config = dict(
    head_dim=32,
    d_mlp=640,
    activation='gelu',
    norm_eps=1e-06,
    rope_base=7070.0,
    attn_scale=0.177,
    tie_embeddings=False,
    lr=0.00955,
    weight_decay=0.0,
    lr_head=0.00743,
    schedule='wsd',
    final_lr_fraction=0.1,
    doc_mask=True,
)
Each number is 500 + 40 x the weight over the matrix's rms, rounded and kept within 0 to 999. Layers, rows and columns count from 0. Numbers have three digits each.

# k: layer 2 attention key, 160x160, rms 0.0534, rows 141-159, columns 0-79
# q: layer 2 attention query, 160x160, rms 0.0529, rows 142-159, columns 0-79
# v: layer 2 attention value, 160x160, rms 0.0463, rows 128-147, columns 0-79
# o: layer 2 attention output (transposed), 160x160, rms 0.063, rows 128-146, columns 0-79
k141:483573487467523508477518454536486551493491571483390564514470522448503552533553496547533573488512511505566499567465460514459546421490496528568524484535431487448511486541437513469470504421505535519463509546533498519569513529490494444508510485
q142:530487492425430493521492490524522477524518477490534618579511532547542539507500474487564558539411512461525510416508554530512513458456435461433562529577422441491552474492510524569476501542482512454539460544573510493473526530513493436574483564
k142:537459499472528512446473488502548478472503476548480506455522524446469458517528520474433459494552556524465494512509499531551527614429467435464457556468511488496483462471531435454497490510460467474544460518487450562525536444489584430412438562
q143:551537476492513558549441497429490460578525537504455494475456529473473527459532475494461541563501588564482504509508432478505472495471481532485443528564476587554507492494479497486500503470481502499503559518511483508443488443507548462448567570
k143:487511570503470463491480449526529532496470560566495544468466482513502457551477493523476499476478465496513524468550516522443488530451502547457417454454486531529609390549530550406492486627481506577482503485518466489504424480511467494450508384
q144:424489491508505456545459504491429487466525474528539521473518502506544522481457493532464487494545509469466524497527444438483517477467459453563633475565530454550554484498553483562455494518473503516527425518493503479488457460459572528523468495
k144:467551488514500531545462501518480552502529447536477512418510479516463576461548470493473545500467456452489410448540398550475551463528512513514532498485495476468507507447485370519443453510454547523539488614531532485535562394568545529493491579
q145:507497531532518477406498534523504502506530570500514492445522505394519567562431559484473493434477575538524472507487519558547494524582474521446514512507414419448520568522529498480482488476424566532481517520452525501423477445519489517525490538
k145:505544520489462451500484502533533534506544511463533531543461523525487563488561520361469589541477486538449522595573554461502485442491485511471488503501443495526517499548513507429519485543454521479531472514479500565511473498462528415455606565
q146:528490536567515544502527484515503520522525508514545518504474431517505490404534516488564514487465537521480486467501495532447526438481420519496471575488541441491516486552520524526488517537534504471499488519487512457449499540473547536542451563
k146:513472436522504521470536447428468516523476483550490516512442500530510543433487486493499566495498525507550454528540492497464534493545528477434552511493487503506549458478399501519526582485442545435484522496473570525533497483525542521446506447
q147:514519523534435511486536440433465516486474477598530468538517455512553577550484498506426446486526458484538446459514504574466514484469541469501451451520533452484486531481434545544527527491481528481540524459485486532408480511551574421513507575
k147:463470447431484506495479474470522608484463525453451460524516476499508454511506503368480475534495540521478511527496521445567532481506524475459487547491429542474552561505507379523490482553503516471526485429489491469529456550484503531475458481
q148:526510505472553508481479472493563485557541514471503459487490417513502523528488451439500620544592507505509476414553467505549456501535509477510471525496472484525451487504436521452502468504514530495477533535481444488467503442585537496451494487
k148:575493570529472481564462560518527529480547498422466514408483530480567530598518549468482502462493498517482463531487516474535460535519453502519487470519474515530577479496492474484572475420446450561531470524547523464491551510484501501478466434
q149:511501439586576485401472514491538423538563481445462489489503501478489430486502556540472551515500548531512485488466486466537513474593503521527489520524502573434532502507521484473505484492526465522536485570421497453477509565515486505488503530
k149:567521486549457500525477475535470483496422428493516470460534460515451546508507464487424474555514563533524591529561546519531415510545565468473429514531513486552498511488520524506564548441455515453548503458520459473522493487489491504557500595
q150:594523540406504470491564503482463476481524578501489521491501536512455469516456495494447516518526524517501500511414509493464460460525525512531439544513543471488544510530542489528410487527465485521526446481449551456399429573484476541534528407
k150:514557471493504536573476469535520533534553527532474538467442493526573522515463473500472480515563567464517415445527485463485587502577432501461441422531539454506531493470468531555503525491512455440481452527502482517534583551485487433477501515
q151:475466538464551519508499609465521474556453482556460480499493485549508519458498554485552509572469473459534501523530501514473516554577480524433485424496511492511471517489510450517509464474439458522607491470429544470466508495526542558569484505
k151:501528526541505474527498482466478557492530507500447478503479481544499423481437538534525527511500471520518516492461505517456528480464468513489519491505521523520464596547504490430504499583528503471518523505489475501478520486513516479515475529
q152:492505512513449523503551425509559515523460507542508499440522440495566530520480440575480454456484487551563525487461503501522547496434498504557535487531513558520479521496472514481541442483427532474397520561475466454526533570476470560525421489
k152:428483471479427459540474513509534536465535565540499477599540521520553500534575477441493512505492423441490562470389483433520504506510527551424564516540558504491503509510501531495524628515560490512519373473526487526464513461483514509467533453
q153:553440583514485450485468470509541565467498467457576500484501542464566510534580482502523496439460490499510587535467531511527502546394456546593472505479482508455468484443503480486475389561513542542498508481538523504467453481462527553476541559
k153:491527504456549480519464443534467439469417443471509488520541481468549461550435507463492442548439519441524502484419548578488509522442442534514529574524573443370507490510440497532571573491502467482465473508522500506519473539563587504470594483
q154:478478511439496464491520525483517509414465528514445517498467543428498471501455488557503481473495587475501507442459534495495507444419560464485513502471535459546537580516464461513439437498453552519495507459432421429445500485484424448549485502
k154:521502484448491492608436461517466493443567573464483500523507547515553483512570538526537572441523489517469530547511495504469489465500400466479515519476521536483473427545437541423418525460582501514499500496490408517484512524563517580469502459
q155:496457543499468498474581544523552469514514460499509566503466460484386458523541480520508562506462443532484506546572484525478488508465523581498477472500471506489517425515545408479549525551486498433582501474492409488508489431538542506490484525
k155:485518495460444413433540526471460483485511513508432523553485525572484511550455550570489548499570430510461550456423499528465525527516484411549474483545517469500557527441415426530489475487503462555485519494515525480493477546462565521458550477
q156:484444490508537462502460538474517570489442545497530530545506513382463479480492514404499515501448499512440422462507444529467481480519516506527546472440464507565546484493503456484428552469454476491513436425553523476483482488513509505472486543
k156:447495538533498508492414492483532510501549515460498427472461508545459519540509526549555540524453472534462529495562541514508540487476536499497554499496467493480474520457513442490441497466492517533548531508449528507589541484482489543451525554
q157:521540532476465466410520587487582504481500494482443469498468508553499458462490467462438457541572511554556538513522418494482488506474470437439495578430466475474481463480535524508478448512476400474512478451515482488516519474511545516531462448
k157:493535459509482544475401469481470512533480557466503443465455467418537468508518479489474479552482478507509572466517435513531530467492451495515528433564413488493541548504526550436480496489466485495528536548534477441542502549454473536534510481
q158:544478461499512399556482554468480613527554562391450488519497518452405497486532489504517409517541499538522531503475521512502561461468561509427520464562497500473531484490464423443520508450514527469580579497561493546458470529467593501486479487
k158:485468399521521449496446592535509487498483458497508523530427501610486478541508446528470566480522422467517486421472515461543456531453482534472574470508451487537502493560472452547520492495504527482488477507550522538467504463479500552493558438
q159:438465535499530561472464565476516462571493544476514514531512537466508539494520454525486551473506483527481503551544578548536498506519522434474590480491488457485542494405523542542519493617456448495494520485490512523482511499506548526481469530
k159:524498514536515540486499442541537532512573595517532514545496485562488472462455539503437511588456404533502487535463565506590465474491562489509470501514549403476337534526529570481417503503441487490573499474444509502516557507491508504491529502
v128:514506433524498405437489531498568522459445495528527533491477515502529567503475508458463470481539496479566571567432489484535543507536490499535510590485491520538462514534499528525560459528505500496492492479568459531543526467518478472465488549
o128:521449507447456508557512509501518428513533492534490471401488549511501453459519544530568565467506505494516501490455503535544451545546582509466539480473438515532510574553493487520499515431506563487560453514492525504491460492541464541559505482
v129:495533539441488483457517449469500486461554538497553497589487509495520470542494532528434465536453535500495484508486524468508525500484475454533483470474425477497517479452518490488509470539482448529440592510475464478492531470482486482502534513
o129:508474497479461531501525448475502482595448494557397498527468469496550432534474489465600545543504505447492521539544425440533491491444573540514483530501584488556536488475575531510473499477521445448517533478484524536585470521568461478457433512
v130:497520500489462528572488483512500610448530523487486498542510531495433535473610497574535480538432472471522486486479486498555534465545528546489462445495481505477487479529485447547455497460437531495480461509517463517568505446491473456494480494
o130:531542441518586468505541531431481502452467477485482494485586475529500453476459489509495528553464518495499523459517501589443429488490558503432496495449445499500458478495456401439547476482539508482530507471521537434496456491546512455516542641
v131:495461565522545466497473472512495509496476464423499493496505501517511535515445567469465496502502476555518500476514526473502531563457561476574558522478540472543520454517487499492523559518501530527512499530556492513558529514419509538520444507
o131:440604517542523471425547500497501484443508452499533458503489517507514522479512453481484474477411474525547545514465498504540589481435541436531510510507555574540455517495508513419534522471538479504445514427507426566516488439498418415568529507
v132:541543513493514495494486428475462499466535472569454476534486424371520500518470508533485469444525477476529544549450407563521503538527528512457523557503486513505542504550483504504488526493538489529510544594512486482404450505584511478499433463
o132:526500536571547528496517444504509429413508486512488490426507442515448463525620483483519497497535456507410504530525563413477444520369439425499506576455519459505497509454517435494545503516537504487536475488447519484534496491450456569480452532
v133:564552500512510502497467542564542521447484530503498520537524524526502498519557460476486492508558564498461550567457461468462545443460440550432468454498564548490519477486488516513462459514537445516470464543527496501499500583472452450511502498
o133:494472472518548505504439439520483480544472433495441539441527472486568485458480558607611486447491498465477536525418580501550410459464475518500476540510522408433464504503491427523530446496525475530563504515485455546551494464490553525571528527
v134:551507523488546489538479537452530502482484470513502491482534489550472467437557480493471462469499522571553519511531474519494498405503502512489482479515568478506544523509535456452506476503505446491524456447511446526514506494485519454471578549
o134:541567527486423525441502534540514526511498521548537534468561531494490525482443544492561482522509532514537513502510521552507541536487471500464473501504541483482518451541512493492502464421484471482531523514526484476489545533433493510550479474
v135:469511467458532491516499458476433401590459469506550482478489457480505510483480475503478555505502520494499529502501492497587514540538469534496544500449538489515442534476520448467555512526471561569546516447484512436414486466460480530474563516
o135:542531522488495487529517462519507475543494499475444459536552529573458512535471502519542490524484483531489554523505521624534475505492527505529504437566563481567521521471467439568494541496570482518504531525518508550519477521479489500483587419
v136:470518513475526522571496551481486481513443502466492538502517514539476539473481530532566502519512463510505555490432443486549476513486526524518536468482478432461537542454499453437541529461526446489485495558502522461542502471506513476505475497
o136:544533431494489511487537536432474530487517497493492509469489486539484479523492494525494509550537499465565578455531494518448473528532488596522496545506504512523486519549488483549527554490467556576468460585500502484460487523449476522550538475
v137:531477493497537507520484508504523540540518463561479490487509544538556484455472554471449483514495525454443492467487506520548484486486510536496514488510493403473602484429512395540586514512515485511537477454528490515505494526504567472460556499
o137:559529480505457513561541431471446463485477473537442525487515468518416569507488434505534480517477484507498437474393446450513476469527619504526427518501490485445471538553542563524453545494473546484488492523545502502514479505504544451462536493
v138:531485432451504475500478497464509531442502547494373499471536494557479481494462486463514529492411491573507577517536444484526505431569526532542500531554470460541520507416484491449488493502453459492546451498533534508520429534480519533445546547
o138:477484537459505450508484530415436437521513501505485461474493444507572466466441539523499494469451501435507455455414442513414542496485547520458553479452548472527518465533470475523441429525505496503487505508486470499432570520534481453508450529
v139:502490590487525538491564466502527537523536514472478503484494530487506447559478550511489511506491468505452521460503417511482462517538549510527402482485539448498450475476492502482468448511520507480524469486479542481512524500522502466435580508
o139:530503444495505492466509455458528510453525538538441495537577451573534492509509481530493477497431531466473545523476557511552498485484505547535506518476511482500465546527549474531503474494460459469442522493531568482441496517554532477512385451
v140:523500508521480510483480537537454471455491576456549511494470506467554484569539516489522541496474462489531463435483431489435517561462398515489527462553567503470522463500484506519446463536522542497462502501467406518497499565545494534478522504
o140:474459463479478455539490505495544506510483475461478425551587515505546535548445492529546432437496500501523530606535525458524419496533501493500511512461462543551550481477506517474487527598490496477522440488517459447556504567517501574440491519
v141:554514498456516472476550472530533487510550472506520508505485539544511469489504460512531583443443508522523493522516487489463535481503471554493490483575526569554510442534535560476535546484539465538511487487614508528443487477498476493472487520
o141:474442525524487547505542520535563567516522491547559550501485496416557509485536489490474520449510495529490524495525517521534514554467458466489539464459542451522480480462586509489408491488532442448512459471471483526455496482476516506527538511
v142:495532517505482459534500528491491471485504522508502574475501492547479483439524518506448547560511482493479462463567547529483476454525481481498488518515529481477500552511464480436508559433494488518534489466522519485538493575485508499556513502
o142:451533507463458485466444485504485533536543489532542519554486513485507464493417475530497428490450419527539509490538546490432561490483463481491466541524466529505437503480496501519548469430498479512493490499519479513442517483489494466508519457
v143:503465471453517457470465410518533488543473535520472496535482479457496480566531515435450509486469493527500500489493583445542525531476539477390510532478459508484405507496555451477519561469499484471515474504512520526498503475544551523566431505
o143:524525471510489435404491504549461505506508496460490443445498512425505472461525499515503459559535541490435477480542474466616516482496537474513482570472506486574556505495502508535469463513459501434546506476458497521515451430542459507453574550
v144:523514448495544516519544429447508508500455502521443473505535437511570526443522495547501473444437462504500545513514514569525572513484509484515528530455543511522537538485460493509417552497577510503470547503489495484493468514547478474543505457
o144:504518563519465532493538477498499514437505473499447457507488493467464413540513590507437474506552487501503559471454450487462478424504522479489473480513529473485507506522482495534519372488392532453510492476477501490481501481489492458456529507
v145:512438505542487479540501516466485509465460486468493484456557519496469491522520500504477513505539454450534572454488443612500501488520514456475536463508480527501520526462415446469483565554532542478507551472485522506509510542503514518483462520
o145:460530543467493458483489527506566403563587506528469471477507542513490481560494535485497452504441524510525521469487461499511509555481499458531555536466533561448472487508461502545519506524461521444513538560538527490521572549583517481497553487
v146:516500456470465537478391512474489502496528517537541480452527470534520478468522495460504506529483557493475515519500508516491479513509446511507454540482556515542493581509476517471514509488472434522477461591448514520469533489526506531491432500
o146:507553444532525552543385524506543518562571403476530498477443483533444512529489393425483484486528453484431518579500499509525480453488536510433507575554512460435532494463429465540489550496541530546497481535474426445520501539539535504435497452
v147:517507475514457494541467490497483550522477525472479509427547507460522519534483560499543444480558434457491533502479506517503551412534511496556542477504479502435539502420516540500464515535540468442479489482470477507546522453466483452532528564